{
  "num_hidden_layers": 13,
  "hidden_size": 512,
  "num_attention_heads": 8,
  "num_key_value_heads": 8,
  "head_dim": 64,
  "intermediate_size": 2048,
  "vocab_size": 14876,
  "hidden_act": "gelu",
  "norm": "layernorm",
  "norm_place": "pre",
  "norm_eps": 1e-06,
  "positions": "rope",
  "rope_theta": 10000.0,
  "rope_fraction": 0.25,
  "qk_norm": false,
  "attn_scale": 0.125,
  "bias": "all",
  "tie_word_embeddings": true,
  "parallel_block": true,
  "init": "normal",
  "init_std_qkv": 0.0153,
  "init_std_o": 0.0153,
  "init_std_up": 0.0153,
  "init_std_down": 0.0,
  "optimizer": "muon_variant",
  "learning_rate": 0.00934,
  "lr_mult_qkv": 0.7,
  "lr_mult_o": 1.5,
  "lr_mult_down": 0.7,
  "beta1": 0.95,
  "lr_head": 0.00522,
  "warmup_steps": 200,
  "schedule": "wsd",
  "decay_fraction": 0.55,
  "decay_shape": "linear",
  "final_lr_fraction": 0.05,
  "batch_tokens": 65536,
  "max_seq_len": 512,
  "doc_mask": true,
  "train_tokens": 660900000,
  "max_steps": 10085,
  "dataset": "wikipedia_en"
}
Each number is 500 + 40 x the weight over its row's rms, rounded and kept within 0 to 999. Layers, rows and columns count from 0. Numbers have three digits each. The size before them is the row's rms in percent of the matrix's.

# layer 6 attention value, 512x512, rms 0.103, rows 0-108, columns 256-383
093:458480506524557486583591467496505490505536472528476446478478468571487541460502513514485507441417470449479451512460478514486472450577450536532486517382506420533437489492503481486497471461556600497484507493525466496549485472577528528525501476506573531489508524496496461483523504486415510511457419515514428428474510498472474442548542516506518502516476547536501492544509533537493494554505
090:467530494462537523533489562484560537552526536503561571524411532512527451570465477512496518480518504535457524448453532445523468582443422433475527508569427504536549524559559459504537482526576476473494554475528460542493478502519619494510498470536488505479474475493482489524439448551485466523484533504532524465550516556530535501505508448519531498520407485492480541491474471510538492556565
094:538500414610529471526511435481544571486541526485452538515474527468391438536506459472474477459446486511543547516449496525545513580513492460470559523429452462531507546451509574462535443518410528502502538515548461508522472550481513518498488471539472506520490560570603538495498472443469498608498441626480519589485523505475475465476568503468492496501505474496507454553511490536448506508486
096:475451482519468502544504457441551538441504491488549584552528503558464526549600519481492465539503549479500508525459530521483541509451520553505519459518542425544469515556435473562463536558507532481505559480481453468550510547444519401467494495532503485443532501456612453481505521464509504531531425465473513458383454496510531577508476534465520559549456460630476468487446489494511489515551
090:498582529489511526473421524546554456617513491541502453480540510536537490529475535512535441400462568507485556512520495542506517486510491440409541533449493542499419512480534519458494551474500557516514534467541396512492438487491468477513455478546450509480509533468460521520478480488426468420496498530548488558496500557529436390502488521489496487475460494523506524543548483476501475574522
102:506499492470502491427497560531528515491528518533537505573492528475481587450513512505474441515524497484490458468499516507518614461540488497472514587467454466541501555523518559489556504492438477472486403539469501519445442535492420582544460409499527466503504504450513522523496429421521460465486539468470626538470559513483502547494508503490487471429477516484522466500532513436489483457470
094:531514509564404486471525532551523576518540478491564520518383459554541493459485498443470477502438533488523511495473565491486522527531507500444475449468448557506508505509548465452467530589454410610464475557533529483457494573489508537565470534512456530508568469484490503551514520426512506555551521506543532499525522567407451503456506505533493491511469506522416482476462527524484460527482
096:468524491482560515467460546494470413469494545486409594553495419537558461546411457545347502472394508519509445561500516466484474439398577552509475473563588430471462506461544511472537547512445486475479483505549503458507543477530472442451493487497534470519503575492488552512481453472510520505447486493508460515452480534500534513466491472556575501463485534517504439519499465578543506524532
105:512503532572445542572466435469450529559544463514489500555516499544484448523391454475480469430531526501504510487545522459546493532478568507505481492586528505527497483490474439518560528479435468434432491471528535445497481491571566482545508530558476505496500490480503571482514466527525467475481444454495508436490472510584529499457527500572503480499488489484574479534479490452512503511529
090:503425427478549527562481500478473453496526570518543498563550557475486534430532505492454480514511507524467503505449440502424419514493507494488489425554471515464430392441533466609463503438565513439487501457541462517476437555473511550506509453522500544506440568470500485527481511492435533606541458486540495549483435505531507493481585557530525543488443493457516481489473471521551507490531
089:526469481478481471504552617538526532528498453490531524510473533519472480456557518415532494586444423492538498532501545566430527555520503525431533458543514463497565498454534557486408505494561500461465521484505572560521530498499434535506491501479530522563490449550489446476528476525528520488452549541471462501400524471514442500542411547520483511426521488390432568460461508484451461538443
098:450453480514501508524525477546458443545481538494544474533431417478511527445513530508439564552488448462519557526514547459492465501492471444470520547501514413435505480418532518430464528474480464438522498469468471500479542492447473470462530550518503496514454520506503399462450517523512519498535519443589547607483440493494471439460463514550487493533513487525531500484444526481418471415531
097:448469507430473475489506468522535419452514493477505540515512491450476524501473450506475466521474505459478474502442485536557457422511449541383520540525500579526451515496537540516473469432418583478472507517500532510534495442427458519571553451496557575483494570527507534598449496578584501594508537477518479597517504493511470505521577498542505507492549489450442491498440521462551452536406
091:458490474501489478417506432487494493414478514539527468455463549541399529554491548480421548447451494502446474465559541544463521513495498491464480501433539541528544536515478513509490545505476531477512509460532480593401452456507546573564533475499526518483509511540541430507531557545444518551561481491475483489456473477439545455491511499610500496536490490498503420517463376487477523493510
091:526418613426502553438495585517537461444518518460470538427517510544564535503524467566414512555460494506462569482515495467474487513497437514477423532495436499452494522502464443504497536456512470476486492502497493473528490552422513489471527530479528538469511547487564587469588499523524449458495505524545488556434440543561564502520496493444494562448550451491479478509512514494389456449525
091:563548477423454616491526442572531496513521445568498533491619497532537519563571527487541499479433563542534529492461506496495522502495527431425556458502456458479531546481463554531502598479498537481449501453437519537462488475501521482468525446504505550535488615497598497561510453486524546425476473440431484449482523488564522535526529602517461527449538453490522375545472463555531569453497
098:470554564491532442541497489485552462554490542543457497488507459531548530524480530485530474501456563501493557437511518528476549514499499510443490521565526510473460414552499487521454477476438577474450449527565445501469505431466505504530480492527482524508491427498516532486434525461570511462525443523540592531436517493576460554458494455484530463498566492499496459532486463447450511524395
097:534386508545468535494551522497516518489521422440566503498518457542483591429462485500454532551398470437552497504503569478486579403418499502476461469464468528473513522582497468460454503526436556512490515473434487497495580500512485480418432520541524551559487526492452438485503541481573473572515468516504537448583395517454518479500491540532449479561478442548523519550474603470556547497493
100:440491459489518541521534482507461496512412503495461531478516589523547515468519522487467485494483421498520484543522623526566520485450495474508535531415525420458556532532477459545570502481506450510528451516456472543526484493466507532470554450489449572520550526462515503499470523502507461546530544445449503526483556486527528429547512482464443471482563489470508453495467482543482539408481
098:462441510502525490420522464546483507445501474495533508376561474547513523516522497464515500452492450503404509518495479439489460486441515509484540522454553498474449454516488478511527464450434522537540451545491557415568536455497432538447527529477498442543464443505529493484511529499537484508489423478511513485493572488429461485453473443551540489455439503500529506471467547543485475472485
095:446432545460486462458466419474549596533500480502528485408461457504526504517581559524560502458545509491476470517440534424515519517562532502489462579558451500561533520510541484488471522540534498428580526469512471583526493467434549485489536441515458533520450468493553471464478537563494475467569516495535479500443477486476545465621490564539482438541413576551516548522486462588450514562492
092:517527549502477491490520499525468534499472458544470458481513496453569479386470519503513422491524500498492461494511423562497449521459514488567462495455519491511495488523495524483563497497445428561548502469506553569561545512522524506530534542507550571415503533461510534501487472497507565546462506483535444382466545416546551476516458489481543398416501595498449431478483439545461557508510
098:463435545540437459486509539441548543480468575484466515473507456443543454523493501513499424466577468481518458469479491621614510487560509445459480559489510501450488440437518483431493455420550388455566524545537491456557523557517448510483482561479463448522567500539490525485527495525507529527461419527641520448439560534469477508519499510520540434476494556498489419554496550423511506582525
096:561506524516495554493458486525485502514521438521432583498548439586493475465474469524490503517475503432509462521498515541429508487528584549478611486542502491489535501488460491495562528486469472516487517504466522433498443542520523466489490554573521510533458479478468478545519482483528492524495545522510495477587532504565524643501453532519530499454505535411502505511494447465491560490509
096:447465482447449473519473516483530507504442571466607475539548510526471513414506509605467435506532476434529527445529488467489492492423449509534457555478482532551508460494455552516493449424574474370501521530596520511491472483522496493521500483466467536500484538446460460479446444477516485424457513531478513475454408521462529478480498526545492470509580493521474565484477501505443455543502
092:490484584528514430492525459504451556493519522491516511463481502561532443530561491466529512505431546552519480464541541479500541402480515454456510481481534501555439507475469534587551540470507504510581462542468514471485548517503492500476484466472467518506453515547528516451510492523533513565551531493459431527505476519493476545548572510512494479556494514507500495482530491491483446492520
089:520440478485481477512490476424568517516443453495486540553468459552449469478540444598495514477471482503516431451572546407429489463451545484549570467425532563485492499485475464468469513568556531498428498534508460486453451526505475456565496458485495488499496504490537506620504545484471474484459521407528458557469495523611432528548545469468508420452431578454485433548488508499534492560471
103:539465451510495491531490527488448485414525489535464494453545493458541487531567489486507553484486492460461521548429553547444543480496528482526446437487462508513535539559538434518505498506449507495497526495451489493528450515518479518471496485529544445482534512599509545503515428472565439490547507516488576511490471468435479421574464485488416541460522557437501520472485506486469479529409
095:565462447467500491505587475511539506502510536479439471494527490506524475442449496428543528459561537500466499481527436547496522519539551481466502492467469611576466493443512476463501469486505513555518508529554537439486457444424498468553466500557555460503553436527495475519553508423534473539435550453488485470497512506613514537549509488485574485521449573510484466504507536498458534553449
089:546526474523515450520488442474508561551548501568444515515511543462535538512470531494517566491518555470536448420434525499509514509576457569558455480503454522507537502478603511533526497547460481485479478465529465592482558479530456467494523510526428530412516464396519498520550512533547478480551555462539529562563454446549455441533459534431494465553496466470507529516527497454485464501457
093:472418491539549524527481531466479515495528545506526481433569516552525423575485555485453492550501520473541457491464500507477447517515499456490527489471522506506509367495483525508480475569442494570509526562467528522496519541521427508562556528398488455541456404498452506405545508502537524542511523535493541445588523448490521520488505553420525422527488540527448504522448526485460534546523
096:486424464551517528412501501588524489497426504492531464506515428554487531553457549481542564484512576487514480510485480551519464491445480507478451503551513591505527509544467544498551468526487550501557437587452567541495502528512517448545487525537521526470507488532504539416440454560480538505503491522506504544508444452528521385471557509512469510467522537496499530479541426534494507484415
087:500510449559594554500548465471493507459440450464551495516595534439466523598554456478557523544513414505473442466436437479497506515473480484491519474467459453476498544475496577461530507429400472467559590437461477592543474535467574425545547449481456460548464561506447487434529521548556498515472546468552589441564539496548524526521446494503467502495465516445498508454477488515491546461523
095:507467475571555472461551491483507539495438492469530505531489548428458501532478479527540439469451486428468480506582431508497444497575510511491556556548461572488472422460462510481489551545584575523536526497502519562503404537587515542530554571477427470500527541430512531475464452529499540484570529515419460534438553518418453509523537500584578465470435549442433476485529511465453503549474
098:538505532423489516525507496461418525507513452506484526588511595503558516504425468490483486465496481488585603446515548463562543516586479535509526524544479514501563455504597435487536616491545492461426534485569511523509468495462538552499515492494441473458465456513458564545509480541501499442441487540485547449474543484511509473498446465501489406521454483539511490520480460530616487468518
093:502479455516561536587530496487479513440430480553515468394487480449501529504525569582589550475505501468493516445550464454486550510465521579491465534554523407503478526466485553539480477518605494517453560540405531497561509528470546495455503473516548503443450541537608463503440466537486532470483494430581504481422434543508460540520477437505486513537580475579591547504526528525522497470517
094:469605460538489523511492453485570478534494539541572533492500572472525477493491557514513510541492447577451516479529546537519457428539530466400524547548519528534476521556484484491481500515502488487520409482560487459581478481475547540585497611467485534496590439573465477482529545439476577538473479519462588495547477473537470515438528540409519563498529466495537555496401451506473486417434
095:535538423468484569541456505484486509525478462463520520511473463535494576480506533620485510542524447516500518501598560476425442537486475511576549489431502560530500458505529464453483544494536484456514537491499466482520435607378436512413510453446533478422537474403494500457408461451469425481557514513571519450455552591454567515502521517581473467491504532530540531488464452503533508479524
096:500543519526467538469523541438503495531486448468485474504558478514511462516513510465505515560481469417484564541434449564472433497383538561515406523470461490449553509474455522514448505525497512453531512527511432532504410513438586486519469478520487493428468546479553513555460477527469546552572477527545571528454438456510470465482499424521561522491464482547490449549546453484517439508499
108:439499575542573465559465482482548472506462522390429498491481406529458492509553486494533516500442504516420493499548436467509502524430512538515546544513518462440562469506521542505450539484528521514422566414488535539514398457442529509545455544571541483522447478505460501509531599562479511428447521504388461423525479535520572484491494521568515590482497472532464547532432505467528511450525
087:417532481487466415538489490509449517464574572472471475441556552480623509545525561524493514528525515474552493465483489530578517436510607515532454532566392556526513571539491540543452514489467496515567454477525501527483550476436452523440519518521540449459471531562540530514512489504530526481494429487565467469407488514442472502501459515516528474543519514536521523518453441477524455494531
096:556563569504479479515482538553575525426510507507483529507434488487524496442492489499526532458498381582492540456470501516550486467499448537461490491524445490469522535497517455468515408564493490524550466468565488525494509470504483460532493472535547553518438530477526523494547515490491490547524551551489508592493533519411450510529510479399584498492492591453520492516440535546499549488464
098:510470461507425489479528462481521468455508560556534459516518484566534546486509481471482489623498482500513586436528517619499476411463465447512500486426526482548493486486523504520439473496455502478545529510502492465574558472536512515443495427483399436528494476501492495557464490563485492556468436559447467586553545526496553491466570465491573510541500566521503498545450500477464504530464
089:512507461503526470567478488389453547471536451527522551517454460533504475522482506566514537491495499491506548484508518477582595417519544552535512521492513451559558518493426508524456466484508557426428518515507464528482505519530500511465497497587510526571496479475472523473511459520518522449432590534520516469545529458467497494531471461541506443496465552538500488465470459548508504444539
100:445472443485527533452487483410486540457482473521491535518466478530498544508539486473510499489513558578478566466583493555455437457472528450492495465512568537501503543494440500504485492502464481445537593527482474529487476478497510502490564533544410466560542511505499493499514517487532501497497469462458530519484570527470456562531488521611483474494455444503480563421480556530490489531527
094:507503590485444511497522515495535523517523525493480571596528506454451515448547422497493456451470493492527507522454538456483541488453477484473452570618449532407489451466516525505562551494432535470434435507548543540565450490513449544527504508514453458554411542468508463479493512524606502513492507493438465495459523432505583555573472494451554512498537489456520505535498445543547501482542
095:418513442505513518510482548391542516457560497479520473408481508528529373496494530504522516507469515508450465561548475485464488517509465473530573511467516562532547473520479411531525588533500534524541415437555506447494517528548493512516592456486517542471500549413499536527490502506507546534476503507542452492556595424468440556500500536457530435426469467486568401473559399546530518544544
094:509554513497405549497513476447486494531511510529473566529429482433507468564478529543572507490450390518483548470555533525498596501468470552484492501426475507470536549522432501482479428577475439462490593560569463448471472477420505491505537506524507517465540465437485424448496542496469478524509444505520513509506515512572518567539499534473488489504472503514465473520531499531434531494509
095:464470528510528443459434506517563444561490589559473551539457436467532477474426452454566509448447462523471555480474516529449563511534511402481530562512481592549484534442586428480466442490440493531605523516492510535533492525507499503483520491535487550487439503477486536502597536551510503476515570546514510540526462479544469586493455525448494501461519513520528518540516539506547502481542
096:493498499476558486539469547466546515533519436512462490508514472515523507588506569568523477495463597503460554490454456437551509466466452526556498458533544500548520478473483607535471554456514503555530500500503488533486478492418456474495521488541506517507527519529474531509557540510527486548492514476539528459535524573467532553462527545512419477456464567485489589413495473510527558537502
094:573491501523506503417556462498524553431542482389488517532497487471522476560559417609504528537511541489491474495527556476472508545460564510565548491468440509501469521487469531533507513490511468494586458520461525549496488481487483539495477475559524467494534536499461488436531509596492553503570536563514392531551526480474553500441550509521482481503507489497456542532523488475547531487548
097:464450478488482581476499488545458532508498542567520528514465487507497461529508533569500490491542513415522529476487490502449504527441483532550518493480482523439487485492504467488501453478529440510457402558510480530537572539525466488539565518408393452545482534459556530551526539524572506445560513429573470489486486519468482512543535537436446475503526531475513466512556537515503523543497
096:487512521502419446523473507493531505525524495583458470531532497433552436507501485524575538475557578455481549448544511543509477563556475446531488517477522445491555534549532483494508506473512516544521503495484442497568503434501508556530462575433411508486452405448501548528508459533530525500503468483472497447500543488566576550475539509524537512537487512507592420517491506512544495577451
096:431485467510519454469485509514587522563588513519552524458522513446494462533504498491555477558424447527546405513544532477555483591460496522501597531540502442504503505510537487472487477460497575435509495456464490541443484517506526532469428451561494495568536518491470469525522539507482428463520502442473437478460517520480441498565466575461519439542502509530546468516477518481440537462432
099:483498475428541519517483477513524487448463417442500524454495467479501564453578503472419524491506526517496518457415538433474546455498493546529488447458553558495470450484471467564513561483497469506466573578427528495504492525480561503479514550529516462529449580460524499537496488465468534513448530436498487532475514474480478501440466502496497528428515567402456471482523483530554494475502
095:500453454494582449524475424538536490533540506467395488531510516507483483395530436517519451548466494531507518489513500471502537501461481560478457515464545503407527515516527431451458419487382462474517509547490532543508505491483514460506543585505446510425492503493495516499483514489492487473481511467509472556513526483515515470514521446485498528578565513500453463454524537475517480490480
095:538427404474469542508498447493449510560570508504449546414469475437463489535511543551527503496491520525525424527497540498421517564456488496484525497466523451498556478538469516518512495475535455501455522428468500542587534520469498475415546548477565542597446505475462540488559521493463483425496528499470516499557502502563510533505472399516472501465525445465479523526517504516507467470541
095:494495493472502536441484476496512483518450449496476477453490479512489580489507505571444487477442541489402459439559485431522441560458557545490451418485455563470496497496517525533511516541510537475518556440477472455526504468456471490502516429521485530518478419510543489473458489508523507498570533496432550429534520537491533520467531471511452496500502499536524510491547504481586519547453
094:574502438425514444519553463432535488464566506529461487503400540465512441517466416572487458556432561504474507444520497559593482482517568501450513516517510546522441536525526508437488439495421483550536510511487487558421439482534504517544495492441501432505493466510512515502518602468566487501484514561499500525546608521556546547511497450437477514446503489492425546454623495562474414515521
093:517541503444472540488441482573530573553497483502459475470517470512570540512563524565561488497603592537468463486476595482486430490499474498483584500553471558489501520557506449500540494477526480493483513524462477548479567525496491413481492457488473569449485491557526458445557465459576565503561495416521501471502481491475483446444459567555478492458490535470378538425444518489490438487540
095:407435480507469481518466554564444478478466458548542469519524559570521493558496545465486531493553544362476537523473479576518535498462457524488512461480515503522510475522451486525452518467502474547466558545440511520504542579533469530518464561542515511458474522496489456489606455522511550519425518452574491488619517564481528493491456506518493501484500531511464497473469438481526467444535
095:493496512422524493512467477537536511540460475481515545425553527492454531466500526430470465499547582546489561501519542547525464517536481460516496504571466527533508537523522486457511409552492561525553527588537459460550537522517574561499482460471494561523488515509486586561518493459431468436493560431469429531457482547531442475552449433516513462573421539588521557485491512470466504510541
099:480524537476442543492496543601430507517557557426552526502502480485554517491495464535466491567572444497534476553544503522475487457506571442510467432506542506434479437515452524528515490462486447498552519488381472501435550534469504495468506557494471497528501497517537468454482452519444492497477478508503556530465525445553445520464446465418485497497486470512501493474468476564502460434470
093:506477481549589482522502513471486445534463435516447429494486483455538487481586479466520556529519478462503491473457543564522470551497510478561534526442624511452476462425505511471473510500540480454467542477539489489495495474540548461530469512447471530526451486438429540554494464517524444526535477490520439425470456463483488476411487523530534486462473446492420503467489489528459545448525
103:480579494557422419497475497518527503502487480538496496461489527506462575481479515499470509565486467551526451503464494508538435424512547548479544438514541494563493478485525544509497536476541505523542505419522520529524531562478519528511454489513477495530514521490452500485492516532469566495480549552532526496440581495515485458512448425494569562450479428563533475481494590562474466457450
104:554506457524497535458502418501422506543514454512556459476448445467526542517541426547530491438461543564537483515439506485476500546526510491471496497550484493452499514552453547493504445513491514550552522468487522460473544455499477489443556506496461509509464487396490509516482550569527537441501496484534481484535446537497471559545519523489453492506515543430501449488499471474500503509510
105:516537503513484531506452541469528496499508412501495521527490504556490492515490444435558514484515526562495479474457505518441493528421543504503532556543437462496517495488471502539526506494552597523529459541468541480479508567464493454499523511540521516499450435488451471489510551547574477495552468526465481510491446470521517536522567556504505515489515526451421518481513555441521498577529
102:450532544457508438515519475524451446478554542466545493507587497444401512534409545560499491515475530521507494448453505454530524536596539462536469575507472462467553534497538468460533500447548445540494509441455451544463510483453492522467414575468468505502505488482490496544493540517510485462389541438494481529559575470529615477490502468502548519493534530530531490609410417518469490510502
104:507549468529432496488490504498518531457559452443513474509557525491512437469514485500507496566471536469490528471589455514484460523512421470510577491586508561437543449501509510419555481472519482512523596533498549548514546488471502508524469477506485506494442490489531490472531486475510532610500503469460512413424539506497476508542472483505513546449537535511433499510511495520522540595504
106:472472484554499530534463352562493509517534537543511516526498464435470491547486496474503508566507486501478425513440490488468526495530446461584462483498452526525437535497532484521622527502524522559509484473446508523544435510561467553508449551477413580436488489515469482485519414530563533503512458522490516474521598529556513482619448442503463467475509479494468475477488558452519507448551
106:553493531552557494503568458574535471451556541540482550478462534584496523457541499451448482431528480469464516565423529488535486501478477473453504490471469477411528486459526499471455448534445516506559490407492475496498449488528454484437493527495537534502467506599441471508510478499455460580502502484489469515430474423472514486456553632472488496529454480433541527513597468463475519460502
112:531458494479568516477552513495511543491463471476476555493457553577483455451443457482512579571528499444490512491548447488431434494519442504486491497530533536518483427471533473564488522502513487513491505455516497475418462510582463523525507541547492511503481484471559418551444525546485519546539556538518510522559530504478513440539547463452490495510441569517516484506465502506560430515484
099:472546472438515475523511545461531498525464564551453515478481534468567450446510460497486527463514544455462484528465455490513501490535451534517439475488575451519487482470605574532594490478534468499514478485548433460573592499450505405454574476387475477517507485570523517479608502503489512548559534453515497552430470542488514427498390558524532528449503507487573488533457481458564493516442
109:543444461510523540593485555463442451524514533496450565506561479531553528533534435553479544495508523540499451483539536479510622446463453552530488561534484527481529518460492508489505552538503464535516419525464470502491494498405515565449496479505488514508529491503489419459422518476513515508490556552480476521484445500494487511481478457519519547503582499431502477558521473521454418503477
100:478458554475494501509451440519489529463463526505516520462447452538505479453467476466544469423528523561571554542474512465513514449497489479480442510499522531485503484564439474485518477521467453533543508439527520491394503580546491463460547555538492541515513523554507401456527479528409462459531435490493550462518472507490490529447478494469430457455495542490514416518528539380467486498487
100:489469495531481422552507502521457548447561452496513447493490480548531512527455532487550540558458530481460560533481511521505530481417514498424447471546493514498474464447491477492457466580513484479486468460481588494521537528512485548509491511472514512485499518539438558588394537470468545556505509586465496569493486529500412479497507459487523483534508459428534458528490529537471522515581
099:446446425502469534443473569463532488592529459541457532447480568475387499559548498522555424484501477527423493444545605553547481531479491484559572515505501558489542493513492459491544522534477491461530512466540425571486513533540515475557475490475477506524444466498478450453450504505490497531369491493551499537575470479494479543474519491435508451469529491501608476502449482532547580504473
103:456522498471523519521454470448475511450515537445536555503537471508514505560456530484501535512582444509510503452509497475475509443503489426511511498507468511534579468425416469473493481502522490514546511489457441530463452556453549471437499421444483551493540471506531504479538452525470509582486420558467546495527512542494469445484460520484447496517458563504493512551445530504453472498424
103:496454508476425551502462546530467544577574456542560497515493479550480467495530527439511524500419461490479473475509532517522450501490469511463506425539442404504523575491486558549564539426436473540417490483492510480467501543458428554504397497517566525516504486493463426450507540561460530447520557462472488497468541559470529525502510494518513433453452507496518519541424466443449429576511
100:502556449432478522526509495484552505489443553506495529455512448497453598495519470482445492468478537536449522515481477491475530551454515569473489442510528524542521478447532470493430554462524465470454548465478462484513437483383486444418455472483460543555582527509576494481481442441493484448460535489431531535546492517517458471479418510494449532586516526475541453502496464474500493551421
110:509609432516544489479476460474463494419519494486471446533436522459570484500435515567434466483507499601464465493490582539553518616466489569532507488541486458461516468460524504541504467461540524406502560538509529459485525479523496533485546532493488496448480530496543488488495529518480491470512540405592519530439523522470469473460461460557505438501501417514464473510515530504528512536521
111:439515460520477500506440477477535545528452556561557506485521482478487482520484451459533430459476553497533443541472491488510555622470485454505625496507465604506527538543495535562482491511484428571434581502448513490498544465512494497498428505412532493483479476505477513465493543483480501548510519537557515531508533498559416535508482489443509470544571459559457519493537443482566544561504
100:430491532494453538518472426470543503438444478493531475483545519486524498482484545529521485548535433447450500571495530476431516480494494501515522490509508531461562492477419452576457511527508510621509472546506471504488520479476479478505435485479520507527517543495519548404533445527517480488501528501497484532476461514470584501484551493434416549507488468436431508482625534506445468500494
104:505535529558461505491449525514489461524508553506434401497518473460506489501505467506500535452589486465485457544413543498451567424444421511438503481511419485522478550439517399510494543448489540500550415544493448483610533464454524453560525483456518486533519494514516505475489518519494473513584429474446492515509476471466466480538551489452491442452447504529448497471512491549501499469498
110:447573514515547444586466501494472437450525473579477599503469556537473512483503525494537494443523501473528489530597531506487486571573529481538519538510483493524553523499431489525467444556523469514537499417541467439483499537523528519546517471474448431455529386466478486471474536505571582500517552504478482441548480532467498527488478545508535512515453509553491511473402475507508465530479
108:471515560498501456554494521461561474474497517467508510523458522511571503513570575548522474478497494446462496500427548500456458437504461565547569464517487531558452455501546518504419476515530570451524548478506485520500505530459503468455502544491523502558567485451526427470494513523472498521439530541547591493541570490495481524499528429492550507498491460501448454488542507471547515508496
109:518518472590443457564509497489522533507488522530532425497471487482543465513432488555483465549489460563604543466497507485526490578496532492556487551535515494507535541569489507516511476517556522484498527422530453518529478456491590508542395566531521501542535546483450438459571569528532525421510472500505459534464492490521506472485489564557535501427470529541585518431473390523540448495550
107:508545461486528506443474474441499549428488445507498563546546566504495522581467444568588495502580530501486488446423513474526489489563481515511507527391532478506560518562527554510434479486498548520613570438523443598445515465547482442562455456484548485516447466503593490513524510509488526475553529457466487482533499423493516537545465528507569504523443475513574521552560570495535498527550
108:500474506545533462489489583504493505523500473491532497412501551408570499578463473457499430484436496481487498469504552471534460540541446514482517440464530492460502592479520545503455531427511426481495468505399504461466505490574490526477553370454548497594530498552501481506457516534506524510513456447493452460448504460528456532510453597506492498575507400418462522502525596509490490535519
106:480506562454499512500536544473567526483464481497525541530513490475467461519464534472556577506479509471489497530488494454487489511472515472513491519486497493494512415524465431493543501468519517538474509540477566498471575541475533440464475521501514485474528574495459529472481498490478507544559531554449462590401508465467523454557465515489523525565515509519574408586464502480521471516470
100:484469455471473518467516490518519518516522441492512467494482519456443520433509539522504545496528416497512488543443495588500501452490534522500431488403467500481408487483436527509567529534513471467496491505480549518572565485516450521471473523452511474472537548468502461470522461554456495563521475574471542549438467463387434454508492512472445471415456572495487486532480477471517479524584
102:443475499480446512526413495530496478527499522455518482481449517578476436545572489539574528514515473441520501469540555484482462511568457509528410504527554499502566553460478514492520509508559486421503498501499572459478479546485534475497541502459486455575426513467447514519474515536486538494457542498422516486484466475547478450465464540558525533509530410527540488485429599501528471502520
103:463531458524501519429422540516517454435455441520459544515529486583510486509538487460488554489523494520494512491457520518487530592480482561492511495495545457414541484529518584518592476536569533549499496516519505566467438440436483483497536521492535474532480490490552405475486456575521575525489529558480439465576515473479507470464498523487485449460555545516521491584534466573502486486478
098:440487456492547478508483420443453517495493526515496542518497561573539507502501536421479529499551458505521487500499476555491551507436510509539487496554541424513499504464463451498507482525502491466562430437484490510549541476532540494540524523455503575548495483497480510528441589518467503541490554555545584555434451511511431528525452482550518503561505501466583463491435496513496515450505
105:535472537576463481494487499518517490435559483424558447482469560446547504501466542481480470459521552540569441533509492534486440452495474481531503527411547532455476506520496507471393417555530482547432444521533495451402525467524552483463579493506472524525544494493440489440571509476529569458514477482548486556514494496524476486520472534444431480484474496521471434468556470497494440508470
103:369473486427522457561471484622543497512518515521458554483514556450442483543509537470524502497388496393514479467523494470533480486502431481501457521479602562492489552519550422507499469518536575534490480535500508553467563480482475475428499459527458602482529487485534503522478530481536451488529534479509468543464530512518481488458512518464479548450475513545454458471461577468418474513476
104:512495395551508543530502549543442491577471505526497524507515524460456440473536480471514520479485554505521462555505499517498496528489479473497464526493473504543440547460461421531562563522589505420516512527525525542553431560528477445542403579552489520537511513553543513533495413446482544517551487469554388507470451507500445582542482535500474503512544452516441518608450548540475461492560
107:469510461493482466530511467489518518537468475457521464511442523452462547504509467504516508459517456543421451467452531464458554471484483542481479508534506523442492543525511480527525467553484477461529580490490536547458420511471497549506501484586498512518487486509432531436530520495539525507490530507497520554513525501454553446503513561526572484508520469524539461485511541500489545487489
105:518463459495458459502555429480534469491405408436587464481485491534598510538533509443523522504510511464455515527534493471509458478484484464520422500571513514509485546486507560580541520483593463464545464498559518526482488485471514568491501494527496455480441432526479493515529457493512534537497511489493479489501450526440461497468505430513403458512481498514447466489523476472519514540573
105:512491467550551484578521460561493485598390499501452475467469498540493456522517519468472501542467521570570435521523484535502445483458513620478353534456541451503440538546444489482500424555539506438456467473536578486364517500558534458533476466489491477517528526478514530458479481536505492447501472489572548533542533488512470527501545541438472516477489490478454459439542532542457502528457
098:481576504491521524515555544535497436483516451514494443546522527471520486442540545476519452482436448506507522540511502499503533513510458560537494434474584494487481535481558464564446498504497466461495466486479515548518498501537507455462480443532542538491518513438507505462451464526537497483462491490451545593498427470522486407555505518464406503473492500581527506455459479550502444441549
103:470495454520491491476523467512567488474536508512542513553489515459499489479495535534527456514509509457450446506546450569511502557474531553496467457584476548515451465495459564555510497513471529534508573510594386528468509447482505479492598449445498523521485506524506444469457468532534466472537557498546495478480491457535561522486587491474489454402570488412487583435495436569438508468484
099:518491516515524459504473619506540474508515485464518497432573502576566529549466483490476544517499506483545504514503545480446467424456473417526426559446534548452562566472525507456426494511445444500445553450493606513504482463488529493561558520478500527481451492437518480522426520457550475544513533522525517503537494573586474491563494481460447518563519451472442522493426456558518559580462
107:527458462461525452520408493445479536526457475522487512471546535538445512561596501582433519477509474499531483483533501470526452505464516514452523512542512513494594440490431458526439504477501540514497535484484512512483412517484534518536607521460470528484491530536510555532530469454481534444522547561560471480511553546541504521423598584452564468489526499479470478519447505471482511504507
109:454552542549543565479486463465534467468455472479445540465575650487548491501482517514541527516563492537549587515488460417511460535505425528466473391427532519432448504436537527518498472530553564492497491570589570515508568521582568490554443476482460488520419523498608571494504437477482481478559509523531506468457480456513519540512417437469545525415525452523497504543531525488453479528425
106:471546537545476510481481512459483480534557548479495564533508541524422476469450468574523486495472503484471528543539471500505510521488518506529422522515469532529536530572450537573490514487554466555521541522544439472564511510515490475472510538465492543509522456489465527452426505502485457530447510442536473427446548531505569487469520509562524526450431500473489555494565497455451519516575
103:538474455496472497484461437517492507472592492424532503454480514461556545541555500486570517477438405534535583521463492490519445462537566468429508513484529478429475497499511505501455462447499469452521486522395520538536480493530493496551490525539469552526443475551487536457490521437523464535488536529511532528511440516428477470447492547563593532514501490493562539534500576532532507544492
101:383466534570539497480418480557460449520484502518480421446446498483499506521539545469461534457448437537511507487462459581504556437523513459421538459468489535534472522474497523571534486484519464499486456490511494494522511511518436556436523498533468500539508470459506484422456480465478477479590516609532483461493534507484427463499463551485507439519497485535542507438462466510512471540518
109:455540543431527499495518479565464474551474508518582493542480524474547563418483522517400479452555523596514508524504496498498508568542426487564570433537501533552584530503498476571464542526476460510531455428529525532541516503489469499426512505464418500501569499512480529517517539532500558430448544590535467455608578493494504532526498474489565397510526515532405509410471531546534541473446